{
  "n_layer": 16,
  "d_model": 320,
  "n_head": 10,
  "n_kv_head": 1,
  "head_dim": 32,
  "d_mlp": 1280,
  "vocab_size": 32000,
  "activation": "gelu",
  "norm": "layernorm",
  "norm_place": "pre",
  "norm_eps": 1e-05,
  "positions": "rope",
  "rope_base": 10000.0,
  "rope_fraction": 1.0,
  "qk_norm": false,
  "attn_scale": 0.177,
  "bias": "none",
  "tie_embeddings": true,
  "parallel_block": true,
  "init": "uniform",
  "init_std_qkv": 0.0628,
  "init_std_o": 0.0111,
  "init_std_up": 0.0628,
  "init_std_down": 0.00555,
  "optimizer": "muon_variant",
  "lr": 0.0105,
  "lr_mult_down": 1.5,
  "beta1": 0.95,
  "lr_head": 0.00708,
  "grad_clip": 1.0,
  "warmup_steps": 200,
  "schedule": "wsd",
  "decay_fraction": 0.703,
  "decay_shape": "linear",
  "final_lr_fraction": 0.0,
  "batch_tokens": 262144,
  "seq_len": 1024,
  "doc_mask": false,
  "train_tokens": 1013000000,
  "steps": 3865,
  "dataset": "wikipedia_en"
}
Each number is 200 + 40 x the weight over its row's rms, rounded and kept within 0 to 999. Layers, rows and columns count from 0. The size before them is the row's rms in percent of the matrix's.

# up: layer 6 MLP up, 1280x320, rms 0.119, rows 567-588, columns 160-319
# down: layer 6 MLP down (transposed), 1280x320, rms 0.0443, rows 567-587, columns 160-319
up567,093,225,228,191,189,225,288,199,237,109,217,191,167,228,236,253,228,235,209,205,252,216,210,179,216,171,186,241,260,191,236,211,182,295,216,155,216,117,259,242,227,252,179,229,243,187,188,180,189,145,131,174,157,190,212,170,256,245,164,217,260,150,143,223,197,225,114,268,180,249,213,211,131,174,185,265,197,180,181,106,198,190,149,176,185,210,176,229,233,185,260,218,114,202,219,160,164,187,142,229,239,257,281,247,234,233,197,233,189,223,201,219,224,182,180,135,223,217,190,236,164,191,226,199,198,150,277,159,192,159,148,197,203,178,260,198,232,204,182,128,248,174,228,158,225,217,239,189,250,224,219,263,265,155,199,101,214,243,212,186,252
down567,102,257,282,247,135,200,178,215,183,273,167,177,277,134,154,237,193,146,165,200,223,173,218,179,171,235,204,156,206,192,194,258,202,141,200,187,157,203,247,212,196,184,174,258,194,209,120,236,186,174,261,212,177,220,239,243,264,229,163,189,153,186,191,167,198,185,208,185,182,231,247,107,150,234,204,180,207,176,204,229,197,248,206,198,150,184,230,178,227,233,176,216,208,180,208,181,196,169,174,167,215,275,120,201,212,187,274,168,211,188,265,122,193,187,129,176,193,288,212,288,158,227,121,248,213,236,162,189,180,212,220,177,212,175,150,203,200,197,223,287,224,198,237,249,197,224,181,222,133,171,174,151,121,233,167,195,182,150,153,222,153
up568,100,113,208,222,169,169,158,149,183,204,183,254,163,184,228,130,240,280,184,206,212,233,164,228,252,226,201,218,169,242,167,211,252,231,247,176,199,196,198,144,268,146,224,168,184,119,176,206,202,222,183,216,225,221,147,237,178,157,254,159,184,186,258,221,212,201,256,186,282,116,253,169,188,223,158,271,145,235,211,171,189,130,232,242,241,182,223,226,204,194,176,184,228,101,202,219,193,241,188,221,223,270,213,146,101,216,173,177,186,231,210,227,133,212,110,181,184,193,154,223,205,245,195,182,176,156,193,176,239,212,174,179,234,147,172,211,223,174,167,230,211,170,124,200,307,171,228,251,144,150,238,155,208,244,219,149,234,202,205,201,265
down568,101,238,144,174,203,198,235,175,246,193,252,163,225,199,283,174,224,196,165,188,227,167,141,182,206,172,185,216,218,141,254,147,135,201,183,151,138,199,197,279,172,160,213,161,236,221,303,212,168,174,245,223,217,245,280,135,202,155,199,223,177,184,251,148,164,200,204,211,192,226,195,150,184,193,173,200,204,239,162,148,177,229,226,193,264,240,212,141,227,218,196,269,197,211,217,148,230,132,214,188,122,205,182,263,227,214,194,185,224,172,166,190,188,186,271,225,263,190,217,153,207,242,176,258,216,191,211,228,176,218,265,176,88,204,286,145,204,143,264,194,200,207,195,197,169,174,180,176,166,248,132,224,199,177,175,183,200,158,206,203,172
up569,096,100,174,178,216,223,191,207,137,201,239,213,211,220,185,177,184,169,143,185,143,196,178,177,135,209,220,268,191,161,224,154,248,130,191,189,189,163,155,239,227,200,220,172,173,170,256,198,228,243,227,261,190,258,216,173,236,242,133,175,204,313,257,137,205,193,231,180,240,197,236,158,187,196,173,212,244,164,202,165,222,194,250,200,207,251,160,146,187,126,269,207,242,187,150,197,233,177,180,223,147,208,225,146,231,177,231,165,220,168,202,200,163,200,179,278,159,174,224,262,187,216,229,217,213,231,163,155,183,186,238,177,216,189,293,243,225,225,223,164,123,150,204,208,204,170,191,258,208,125,185,233,125,162,212,246,192,236,230,138,198
down569,096,214,177,164,228,204,148,262,180,199,152,185,169,234,245,229,206,135,186,288,144,161,210,201,275,286,179,184,233,158,206,131,264,267,206,215,186,217,171,267,222,243,160,215,119,185,210,178,246,238,151,257,242,169,188,213,181,250,249,125,191,162,127,258,241,201,160,250,168,143,177,195,248,221,211,217,219,177,177,211,175,177,140,222,192,177,218,217,206,194,250,164,215,163,219,172,169,223,191,190,215,244,187,204,196,201,165,205,219,132,198,127,124,137,192,216,280,266,248,134,136,195,244,318,188,235,221,145,196,185,149,268,194,203,146,171,224,202,244,204,256,197,195,228,199,177,240,166,226,199,276,146,163,293,188,144,211,121,201,216,229
up570,097,126,223,224,213,146,167,177,177,220,257,195,222,221,265,114,185,220,186,236,216,182,162,163,169,215,282,298,203,194,226,214,146,361,116,243,164,194,152,172,141,189,148,161,161,127,181,188,159,130,204,169,234,254,169,170,200,200,199,130,208,235,146,215,193,199,318,188,212,170,215,170,226,166,252,217,219,147,237,255,219,166,251,226,243,208,241,193,261,208,174,207,154,202,251,91,209,180,180,276,257,162,202,199,210,222,223,225,171,169,209,207,187,131,254,175,227,242,188,228,169,208,244,212,195,303,186,214,282,222,206,285,214,212,187,247,164,171,152,183,157,177,153,192,178,202,210,284,237,268,267,254,211,175,210,234,202,180,310,236,169
down570,109,205,215,179,222,209,133,199,165,289,206,136,252,210,180,184,173,227,214,160,186,209,205,201,256,97,196,187,143,162,216,198,199,189,206,294,195,236,236,200,216,219,230,229,176,217,121,216,231,206,272,211,266,190,144,149,248,205,219,179,204,241,262,204,172,213,228,181,245,137,192,229,118,226,191,205,231,176,272,174,170,124,215,225,158,240,202,216,129,231,149,253,152,212,262,170,260,147,177,235,173,123,281,199,222,196,215,226,242,211,195,222,249,275,162,218,212,232,160,295,210,208,81,212,177,190,228,154,154,206,88,136,159,210,211,150,171,199,190,245,178,204,190,194,206,202,211,211,156,214,159,170,183,198,114,226,235,217,197,224,206
up571,103,187,202,142,179,168,210,162,202,176,110,243,182,215,281,181,238,177,201,162,116,170,187,130,162,183,124,229,166,146,249,148,115,236,210,94,248,220,196,201,185,199,236,167,157,212,312,236,270,253,200,280,219,223,204,210,167,211,166,61,232,106,125,219,191,142,221,164,177,176,216,224,219,182,174,215,208,180,211,215,246,216,192,218,247,196,172,183,243,178,127,208,207,137,172,144,134,170,187,141,186,216,228,213,225,250,185,237,221,194,210,143,252,213,205,288,237,272,220,124,224,236,277,154,163,200,180,171,144,186,199,223,204,188,162,151,206,189,210,110,173,245,204,202,185,255,149,255,262,228,238,243,115,236,108,271,210,242,186,191,220
down571,099,245,212,242,163,145,179,187,173,233,208,200,223,169,181,200,280,217,268,137,306,232,213,197,201,216,186,238,187,234,180,193,234,192,166,179,147,236,199,136,267,174,227,205,248,227,205,261,131,162,281,157,179,248,209,181,235,107,169,189,128,240,194,223,190,137,194,178,228,246,173,237,138,188,117,217,168,280,217,199,206,185,131,215,226,184,212,209,151,241,212,188,170,291,171,125,234,152,202,151,254,228,213,156,239,204,169,189,187,235,200,208,249,156,184,201,209,279,192,192,133,188,184,165,178,144,166,295,159,231,214,226,197,233,159,151,221,196,225,178,254,266,222,240,270,241,230,163,98,197,104,85,171,106,191,171,130,252,184,221,208
up572,090,267,86,246,208,186,195,226,236,136,161,189,299,153,268,208,214,210,117,222,190,211,274,181,217,124,198,206,195,198,313,191,189,239,183,156,238,223,154,203,232,206,186,241,239,225,213,220,210,231,148,186,206,256,157,194,195,147,213,188,171,150,168,241,216,163,263,198,173,136,216,252,208,259,289,221,172,187,217,210,256,141,227,264,235,231,230,206,265,145,135,276,198,183,274,219,227,141,269,228,250,151,156,140,194,228,175,149,210,185,148,253,219,69,241,120,169,179,111,201,127,140,176,183,175,238,244,168,193,210,180,226,180,223,247,176,256,223,236,122,206,195,272,234,234,210,199,152,210,225,182,205,223,137,257,203,170,164,224,135,265
down572,090,152,231,129,133,182,164,255,134,238,208,211,162,236,170,169,149,212,265,220,175,182,246,230,212,311,197,176,237,282,113,216,127,226,191,280,188,210,273,232,149,211,172,196,193,213,159,178,183,231,205,197,197,130,184,148,224,214,167,198,194,273,181,146,274,224,168,195,189,284,192,199,224,152,194,212,213,203,216,178,101,239,126,171,217,196,178,255,172,226,270,148,209,205,157,215,203,232,94,176,221,219,227,237,187,156,163,262,243,214,229,187,200,291,216,240,243,148,208,282,251,186,245,183,262,160,162,216,256,179,200,185,225,222,227,218,116,183,151,181,162,201,205,186,217,187,206,223,198,184,239,179,199,236,157,162,202,226,174,239,131
up573,103,215,191,256,154,180,106,194,177,185,178,197,239,250,158,210,154,242,242,203,172,153,197,194,141,212,222,182,173,227,224,115,255,205,274,189,216,141,215,200,152,203,265,199,126,240,232,236,220,149,190,210,179,195,239,174,238,191,157,224,189,196,195,210,213,184,228,216,229,263,203,207,180,239,170,185,216,149,138,271,175,192,202,192,208,203,268,193,252,210,180,192,154,149,215,166,176,253,230,89,228,252,211,184,183,219,246,190,180,189,184,198,185,172,115,216,206,237,203,160,177,259,208,180,166,179,227,209,151,205,221,202,208,210,212,248,197,162,149,282,149,106,168,214,189,232,235,210,147,190,280,254,172,198,207,198,148,278,233,309,243
down573,108,202,183,247,178,184,123,117,141,253,226,185,217,180,237,169,220,219,256,277,244,148,148,209,186,257,238,171,234,192,285,180,172,179,176,217,245,163,232,143,201,166,179,225,216,192,154,195,207,274,275,248,203,161,173,244,213,228,176,224,137,218,160,216,248,234,186,278,215,201,190,220,241,170,232,235,185,221,199,175,211,246,180,177,129,160,195,241,215,284,159,221,211,189,176,138,245,176,181,211,108,211,106,195,159,213,212,201,245,173,199,182,192,232,224,234,143,128,232,269,165,125,143,211,269,229,261,202,172,229,222,246,196,198,157,194,197,216,252,189,235,218,107,180,183,204,170,247,181,188,225,208,201,226,247,208,160,212,213,132,220
up574,102,252,242,283,181,218,230,217,179,152,236,198,154,226,225,186,184,211,226,125,258,209,206,243,144,142,159,226,269,215,191,169,84,185,192,218,149,160,166,187,164,142,241,105,152,95,215,160,198,141,190,171,157,206,209,150,237,175,216,170,216,250,202,206,198,188,191,167,221,292,195,220,237,235,279,200,202,205,211,184,203,221,169,184,282,153,238,196,114,262,202,202,236,170,318,197,163,133,307,243,188,195,186,189,281,213,201,224,189,227,233,217,209,267,264,180,248,247,217,202,200,216,243,163,190,173,187,211,165,208,228,215,215,246,186,205,231,166,247,225,201,249,194,224,195,247,156,171,289,206,228,189,213,221,224,197,146,157,238,116,241
down574,105,320,172,190,190,188,152,244,216,208,138,109,183,205,147,212,280,150,127,173,257,263,224,243,196,192,154,233,260,207,236,126,196,173,180,131,164,235,166,234,290,169,209,231,192,239,206,177,234,188,213,190,236,234,237,205,208,162,264,254,222,199,318,242,148,220,192,194,162,281,164,181,217,206,183,158,210,175,159,239,241,229,239,212,185,183,199,177,164,205,219,143,235,151,182,177,218,204,178,180,191,199,259,154,190,143,243,248,138,182,173,203,233,180,167,318,224,202,235,187,167,135,178,113,214,189,177,257,207,189,185,175,179,209,178,220,220,238,195,237,235,171,226,252,193,200,196,188,150,193,231,201,232,180,268,239,181,198,194,170,180
up575,093,229,265,204,212,154,144,181,231,195,207,180,200,232,212,223,172,185,185,208,286,223,228,231,194,250,198,195,186,266,208,178,135,173,254,249,204,228,257,164,200,208,189,214,181,165,196,221,215,102,208,203,203,183,186,214,195,229,138,192,183,224,220,241,244,198,237,164,218,183,257,270,142,272,304,167,216,219,152,229,204,183,202,177,176,256,212,159,226,193,124,207,181,213,153,152,190,232,208,207,151,202,239,241,164,169,166,235,206,184,177,232,257,204,179,246,140,208,161,170,274,233,301,226,142,185,244,187,139,221,116,264,222,195,199,245,169,184,133,168,134,160,235,165,230,257,243,195,188,223,214,184,259,172,182,215,183,209,219,244,212
down575,099,201,152,167,233,152,299,220,121,143,162,181,222,229,225,169,228,229,149,196,177,188,138,154,204,136,247,170,222,225,157,231,248,167,165,273,204,178,211,202,204,225,175,189,206,263,229,140,211,156,224,198,226,221,204,264,277,143,210,231,226,139,238,333,175,190,199,218,212,139,183,264,270,195,153,205,157,254,194,254,231,132,197,201,161,251,283,224,140,209,158,195,238,139,256,284,176,174,167,214,257,244,157,180,251,135,125,240,161,150,180,208,151,207,219,155,105,216,243,205,140,198,223,215,143,230,231,179,218,181,171,193,221,178,241,218,165,159,235,214,219,198,208,242,168,224,151,202,185,202,210,175,201,207,276,133,175,256,174,157,172
up576,103,200,215,129,207,218,162,258,218,140,224,240,274,179,171,203,223,154,186,111,186,288,181,164,176,168,189,238,214,227,158,211,219,193,232,296,191,230,194,175,261,146,197,231,275,198,178,227,162,181,173,198,242,138,182,257,181,181,152,166,223,222,163,221,216,245,139,222,194,232,142,163,227,200,181,163,179,238,198,270,138,197,152,198,204,200,198,205,148,241,187,209,193,103,262,229,217,167,203,87,162,178,165,223,131,182,231,140,47,258,169,233,177,167,213,196,234,246,270,223,202,182,216,198,193,226,131,271,231,216,206,181,222,271,174,272,195,180,158,213,287,174,230,166,208,194,183,211,153,146,127,138,281,211,190,200,239,253,194,276,218
down576,103,219,211,212,172,272,174,161,196,242,148,205,252,159,259,84,178,203,233,197,246,238,247,190,168,218,211,202,178,225,202,232,120,204,190,149,168,179,204,191,193,210,183,153,152,241,140,249,151,216,176,255,179,236,219,195,201,152,193,204,173,180,150,182,102,186,240,174,214,223,253,157,283,212,213,168,211,199,221,151,298,249,166,188,216,204,239,198,203,204,220,205,146,215,261,216,152,196,164,204,195,151,249,234,114,179,157,226,203,184,240,304,253,220,182,216,170,177,123,203,340,136,190,296,177,128,197,219,211,118,158,208,246,135,191,206,277,233,206,169,194,171,226,221,151,142,162,198,235,275,185,215,172,261,180,245,212,151,211,168,215
up577,100,165,132,194,173,203,204,192,169,136,147,159,242,230,245,245,174,216,262,212,180,195,170,187,197,172,208,97,262,252,156,239,213,247,189,195,213,189,179,175,126,197,172,135,201,255,233,214,256,195,146,160,241,218,201,170,102,182,155,180,229,148,196,209,278,233,227,119,177,164,171,201,270,193,174,216,227,266,220,228,198,130,142,213,178,193,259,105,226,261,188,180,240,241,123,193,125,206,134,248,188,171,253,187,167,208,163,238,223,138,226,137,169,129,178,218,203,239,214,147,172,234,216,195,218,167,242,199,188,290,142,199,176,93,201,210,232,212,271,122,184,181,276,265,243,204,184,232,218,215,192,243,234,190,174,108,161,290,172,183,197
down577,101,215,265,211,197,176,220,168,228,249,271,163,172,196,194,248,264,203,171,244,194,199,117,238,147,223,224,154,204,235,252,103,215,217,182,251,155,149,210,238,168,189,146,149,191,204,124,245,192,222,153,188,195,186,219,160,190,223,199,209,133,247,244,220,128,253,236,208,290,196,267,165,283,195,248,213,179,252,262,265,266,124,298,215,214,115,241,183,171,160,119,153,223,186,197,307,200,194,191,202,248,219,198,175,218,177,167,237,212,171,169,210,170,146,198,240,216,191,191,194,174,202,187,192,197,230,190,241,191,207,173,215,233,189,161,267,197,130,196,250,163,162,184,198,183,213,164,186,203,175,219,227,181,228,262,206,194,194,206,235,202
up578,095,166,165,173,195,181,133,194,236,115,181,248,208,229,244,213,232,269,244,279,217,191,178,221,166,249,223,274,202,217,258,160,149,198,248,215,212,205,242,219,308,187,172,219,217,231,193,188,136,191,179,166,181,154,238,109,264,208,157,222,207,186,241,148,202,187,204,201,172,196,167,136,131,177,180,127,223,187,241,226,146,231,258,269,256,153,93,205,140,182,201,233,167,233,198,186,231,83,177,213,207,190,267,206,223,235,224,165,177,186,208,213,220,181,214,170,228,179,240,180,236,189,200,215,189,159,175,198,145,150,189,218,268,149,244,188,232,163,238,183,218,220,219,216,210,174,211,253,203,202,208,193,212,104,265,173,195,190,220,180,286
down578,091,178,188,214,260,302,247,226,140,226,229,178,191,209,210,237,210,185,152,129,175,204,182,148,214,192,244,135,175,158,190,239,236,133,207,215,172,208,139,219,112,274,229,191,127,207,193,179,181,174,243,221,185,214,170,239,183,283,238,213,200,213,230,180,161,253,176,195,188,144,222,224,213,234,313,144,191,202,206,201,288,197,211,178,191,253,192,230,188,185,218,226,145,138,182,268,235,285,225,172,207,220,205,155,147,220,132,171,206,205,231,152,177,159,167,240,154,226,115,173,195,178,213,246,264,222,198,234,209,220,238,224,122,183,135,201,177,230,144,195,209,240,219,228,120,233,263,189,244,232,203,198,188,211,162,222,247,178,175,149,194
up579,101,175,200,250,160,156,213,252,214,256,192,155,239,266,244,187,310,207,172,199,216,230,228,183,272,163,228,198,205,190,276,175,136,261,133,206,129,241,194,160,210,225,218,164,180,175,179,193,283,192,223,129,234,192,222,165,225,155,149,162,137,150,183,233,235,181,210,248,114,191,207,217,158,245,189,226,210,190,129,187,206,223,204,193,178,137,161,226,201,194,132,238,147,203,181,158,187,119,164,199,250,176,187,190,204,181,239,254,180,173,204,177,159,212,299,254,225,271,229,167,228,216,164,236,146,175,180,271,260,225,253,186,184,262,136,157,273,143,162,74,108,273,171,180,215,241,220,274,170,239,231,163,222,202,215,194,236,192,165,208,222
down579,099,203,197,250,190,213,159,158,177,192,209,150,261,148,199,173,135,200,214,294,140,177,177,198,155,248,146,262,193,210,91,236,190,114,210,196,217,229,209,178,164,240,148,190,210,165,187,283,152,207,228,167,141,187,200,235,191,234,166,228,200,242,279,263,192,199,204,129,172,207,174,237,248,207,211,171,184,237,218,168,257,149,195,136,296,219,140,202,212,268,225,223,208,205,185,142,238,156,227,225,202,141,153,136,161,219,162,198,231,274,202,192,198,141,157,176,172,232,218,169,219,170,198,171,151,254,281,195,177,170,190,190,197,161,151,182,123,186,234,194,227,131,197,143,214,220,190,169,209,203,131,237,232,182,183,299,211,289,232,155,133
up580,097,229,220,126,224,196,252,237,181,131,239,210,131,149,294,230,216,252,190,193,211,164,196,234,231,289,234,176,225,178,178,237,141,142,214,204,165,207,190,253,252,200,190,170,225,200,194,187,204,178,214,236,290,197,252,220,153,215,261,264,295,160,146,223,162,247,276,199,208,231,204,198,124,223,182,167,209,265,185,245,186,223,192,248,224,176,188,260,197,191,273,103,217,139,176,160,190,124,225,135,187,231,189,229,203,244,203,247,196,194,192,239,211,188,126,211,174,182,248,180,204,175,197,238,232,156,153,199,159,146,192,123,203,211,184,238,141,241,142,224,225,159,235,252,182,182,200,233,195,253,181,201,144,183,187,124,174,272,148,196,246
down580,100,153,187,218,251,205,194,215,247,209,166,152,241,211,169,163,256,228,191,164,139,226,266,190,242,180,210,226,184,282,219,156,150,265,196,223,214,204,208,185,199,121,248,256,215,200,268,209,168,250,188,207,181,246,277,177,202,179,146,185,244,138,194,186,185,197,158,204,222,237,183,140,216,167,194,205,170,172,206,239,213,163,149,257,275,182,232,92,207,238,148,171,161,318,164,143,170,156,191,267,234,200,189,240,206,192,227,174,225,96,136,206,172,171,179,235,197,252,166,163,168,313,257,171,135,273,255,191,168,239,195,183,158,149,209,152,178,233,265,208,215,132,167,215,224,149,129,233,227,222,221,172,210,153,246,134,165,261,117,192,173
up581,095,247,230,181,176,241,190,213,176,251,195,219,185,256,197,241,258,210,226,230,153,157,136,209,188,144,146,192,230,136,202,208,185,203,155,237,170,123,158,289,144,245,211,144,183,232,191,207,170,131,234,242,197,198,235,242,279,192,129,191,189,111,164,235,185,186,191,176,236,160,220,173,255,209,122,105,182,216,242,147,195,167,264,205,178,163,246,312,216,202,225,141,210,176,248,198,186,232,204,155,166,203,218,124,156,162,240,191,183,223,186,250,208,241,156,157,213,214,189,185,144,206,185,193,206,208,175,210,184,226,185,127,149,200,137,196,184,234,205,152,217,188,243,240,218,221,248,229,192,204,162,181,166,176,216,167,224,128,296,174,155
down581,087,256,257,239,222,185,174,233,88,188,123,266,174,239,135,168,200,155,209,204,240,196,234,175,192,220,234,179,202,199,208,132,224,200,238,208,213,214,148,216,217,203,245,233,260,233,226,168,134,214,144,141,207,248,228,145,148,178,248,237,161,185,216,190,210,197,147,116,126,264,196,210,167,132,216,310,189,221,218,221,108,243,161,201,246,207,199,144,184,122,220,222,167,242,186,214,194,110,246,246,199,257,214,263,216,245,215,220,229,208,225,230,199,176,196,252,263,197,163,132,258,176,259,179,178,197,201,161,212,243,208,227,227,166,232,177,181,207,198,172,251,224,209,175,173,214,101,246,183,242,219,190,208,235,152,180,168,212,206,283,206
up582,106,203,240,241,238,181,167,143,208,228,146,198,173,237,199,156,141,225,193,206,221,226,209,272,220,253,113,187,214,235,189,185,182,218,239,185,258,147,201,115,232,207,261,238,223,187,149,184,212,216,209,178,186,209,105,239,170,202,207,133,196,244,188,183,223,137,195,246,186,164,232,212,219,198,259,166,146,149,178,188,211,202,196,168,255,253,233,238,217,236,237,195,243,177,112,232,233,225,181,141,148,168,123,165,241,201,204,221,144,224,125,213,206,197,237,236,182,182,187,263,224,188,235,160,184,167,198,233,265,170,168,255,184,263,282,136,189,187,260,237,285,321,122,163,237,133,219,183,167,183,211,181,207,271,181,223,145,138,230,151,198
down582,110,144,195,161,194,220,125,211,151,221,267,188,239,220,202,205,193,145,202,128,176,139,278,178,183,178,189,261,231,209,250,234,228,220,222,222,141,261,159,178,227,189,179,240,223,158,201,247,160,205,277,258,201,146,231,173,179,167,221,235,233,234,238,232,229,195,201,193,159,170,141,199,278,202,175,199,203,247,241,215,188,210,139,195,202,185,260,159,185,225,179,151,182,269,282,126,232,121,216,178,219,227,228,189,173,132,227,213,230,215,234,245,205,286,177,154,133,224,200,233,234,251,130,300,164,236,249,142,132,277,237,184,198,205,170,182,180,217,192,234,129,191,149,213,210,219,150,181,207,178,143,205,258,197,182,167,255,251,203,180,259
up583,097,204,210,234,239,185,253,181,178,258,125,209,240,135,201,225,212,149,235,204,225,180,211,235,250,169,293,212,170,151,211,231,137,143,220,238,266,139,161,204,238,153,177,177,211,187,174,248,226,251,209,188,143,180,106,230,282,131,128,185,231,217,168,159,213,224,116,212,236,231,297,180,196,160,152,200,159,163,229,237,140,148,128,212,181,207,206,170,272,255,209,267,215,225,220,180,162,264,209,157,200,232,258,233,223,182,193,177,288,225,248,242,229,230,182,189,262,171,226,215,192,239,196,210,207,153,255,176,184,251,158,181,257,261,169,238,270,181,128,150,190,205,171,207,234,283,263,164,285,222,167,151,157,195,199,180,216,229,205,271,245
down583,096,270,162,153,208,300,196,235,214,227,270,163,225,246,244,164,272,152,219,216,225,216,111,235,255,201,119,192,201,209,144,129,210,299,166,177,167,230,282,137,153,190,189,218,172,180,201,161,187,212,269,163,210,154,203,288,198,285,251,206,233,169,186,201,220,243,224,178,194,185,129,199,185,222,264,162,215,178,223,201,215,195,218,181,203,144,217,179,121,208,206,219,170,210,163,188,256,162,181,199,150,216,231,185,241,162,208,214,190,141,226,132,115,202,159,211,128,183,254,268,242,207,217,218,202,138,207,254,227,204,246,178,162,162,234,183,144,300,206,213,183,219,154,120,250,237,213,119,131,293,209,227,201,268,197,197,286,228,218,164,186
up584,097,139,217,236,179,188,237,268,248,240,175,276,197,217,197,222,202,253,216,178,191,223,205,228,191,281,193,193,210,237,165,232,147,262,210,190,228,200,129,209,188,168,225,178,205,268,141,224,102,200,185,252,215,204,175,226,171,218,142,210,262,208,140,133,196,213,247,205,133,237,215,209,220,202,233,174,267,139,210,221,148,256,84,204,187,137,140,193,237,210,129,157,217,194,118,194,154,221,195,131,213,181,224,208,188,105,255,192,172,173,156,204,272,151,193,238,210,205,202,217,174,153,136,196,194,227,154,187,187,226,212,174,161,194,195,182,243,217,135,165,152,185,148,194,126,108,194,131,194,265,198,168,179,216,237,209,149,161,186,192,129
down584,096,236,197,205,269,246,215,129,251,220,193,143,206,131,216,228,187,177,179,172,150,159,174,219,256,212,232,183,149,155,177,199,261,208,123,221,174,212,187,164,147,190,230,219,260,129,232,145,183,200,139,215,150,221,283,165,169,199,258,179,191,199,291,238,180,197,157,227,274,186,124,204,231,203,194,240,201,150,204,230,206,161,323,189,205,264,245,121,133,201,235,236,137,164,139,236,229,168,197,257,228,281,201,244,223,270,144,243,249,266,194,198,165,215,189,108,213,198,182,178,224,198,156,243,161,239,157,202,272,152,229,215,184,173,298,194,145,192,188,229,208,196,173,264,224,170,205,206,205,201,201,227,247,253,176,202,247,267,193,241,258
up585,100,203,240,291,221,124,154,172,230,241,203,216,183,226,187,201,222,236,201,193,174,211,262,173,176,186,180,233,237,206,192,240,197,153,178,164,258,120,173,225,185,244,195,189,183,192,191,288,133,211,253,209,198,259,239,237,163,234,149,164,220,193,163,163,219,201,134,186,186,211,199,134,196,192,232,147,180,119,198,124,209,138,165,165,135,230,183,225,226,161,198,125,218,199,247,164,211,147,200,249,186,185,259,132,232,99,185,209,177,235,160,208,241,231,136,265,169,146,225,229,214,196,182,200,181,214,252,264,171,281,203,153,295,182,260,157,213,183,230,190,183,198,256,194,128,196,248,109,164,207,163,229,203,183,148,91,165,182,247,151,190
down585,096,122,225,143,235,192,271,206,222,216,217,173,228,150,237,222,254,200,226,251,221,171,170,245,173,191,207,169,203,175,183,151,235,176,176,243,172,183,210,214,212,228,223,176,177,167,253,156,171,176,168,194,219,252,222,188,224,154,252,265,204,156,207,230,160,193,205,158,161,243,161,193,247,220,174,172,181,225,205,218,310,238,287,236,197,146,138,203,187,213,217,193,152,216,184,186,155,202,235,214,231,140,172,285,136,232,228,213,227,229,174,264,245,151,191,205,175,193,161,162,242,172,253,151,212,160,171,131,212,170,161,172,151,182,153,102,131,228,231,257,168,271,132,187,220,249,189,226,284,203,312,201,274,272,216,270,208,266,136,180,132
up586,103,248,197,155,192,195,179,209,213,156,199,167,263,248,182,208,166,175,153,194,194,173,257,154,207,236,192,217,226,210,258,205,214,245,174,158,162,215,211,187,145,236,172,239,147,149,170,184,235,211,196,314,190,215,191,162,209,206,190,212,172,220,171,141,229,177,223,214,226,204,259,160,192,209,175,200,264,197,239,154,232,188,192,203,212,170,216,208,141,285,133,191,136,179,204,162,182,278,191,253,176,180,232,173,130,146,212,242,199,103,188,161,189,165,210,119,144,190,230,222,151,202,219,246,232,155,216,192,150,259,133,284,164,147,257,219,201,171,200,214,208,185,171,214,171,186,183,171,178,184,192,234,177,202,176,226,228,262,224,151,228
down586,096,141,188,239,266,142,235,271,95,171,204,221,148,141,223,194,182,239,221,195,179,215,197,227,244,189,211,194,195,258,190,174,279,132,249,241,198,131,190,230,255,208,175,204,229,218,160,183,126,115,199,127,147,194,185,185,273,173,195,197,217,250,253,196,191,168,113,178,266,181,205,222,216,215,294,175,195,174,237,183,138,208,199,164,253,165,156,242,210,202,222,214,251,250,105,174,176,199,264,186,221,243,158,227,249,190,146,191,239,229,194,260,239,188,172,175,187,191,132,170,204,239,205,211,237,268,165,263,208,259,152,131,160,274,160,170,194,265,198,240,131,194,215,153,218,175,232,190,231,241,192,212,224,134,213,192,170,177,130,229,193
up587,101,176,193,206,153,199,147,177,224,269,172,135,135,167,241,242,252,195,298,201,211,156,223,242,237,206,159,196,228,205,249,134,239,193,140,185,77,215,216,192,111,219,130,139,228,168,212,213,221,187,185,184,245,191,283,198,116,159,239,170,240,196,243,248,249,175,205,157,131,210,209,245,187,154,236,209,230,260,166,169,207,244,225,165,261,140,164,144,212,124,241,189,172,189,223,166,243,113,217,202,262,260,126,182,242,232,185,214,270,168,170,141,133,208,166,118,164,178,208,225,148,174,252,182,207,207,241,178,190,214,217,258,202,148,202,178,95,254,224,166,123,158,186,203,222,264,235,218,181,240,274,215,232,141,235,183,195,222,200,198,176
down587,101,215,208,252,273,256,215,204,267,244,145,227,184,211,202,210,162,149,162,209,203,172,172,226,175,206,234,201,184,139,184,247,342,159,209,239,216,163,154,270,153,194,227,252,192,215,142,188,187,266,238,151,242,258,258,184,260,263,203,217,181,196,223,207,164,224,174,239,212,215,124,216,203,226,130,186,144,168,214,199,179,180,261,208,231,196,328,251,184,243,172,197,155,197,204,212,182,235,196,230,224,185,255,160,163,216,199,234,170,242,171,149,177,255,182,267,235,210,241,208,244,194,162,180,133,235,199,205,252,158,189,159,163,204,198,201,232,231,200,136,291,160,211,217,183,234,151,156,241,183,192,161,129,298,190,201,166,221,247,169,258
up588,093,198,214,215,242,169,230,155,185,225,223,164,268,205,266,216,247,237,234,234,162,179,166,197,145,204,128,198,222,165,199,243,183,174,169,157,185,192,288,223,193,135,223,245,260,241,155,127,221,200,191,166,141,208,165,232,206,245,259,207,138,169,135,215,223,194,227,290,263,153,235,205,223,154,196,150,198,145,207,239,192,167,201,235,197,188,115,172,201,168,245,271,211,152,216,234,223,191,170,193,191,180,137,198,196,159,180,247,206,159,158,193,257,271,183,195,331,233,214,186,255,241,238,205,224,229,157,167,120,285,220,204,149,282,152,194,227,159,224,229,162,255,161,168,175,263,184,210,139,216,221,203,229,190,241,217,190,278,165,208,219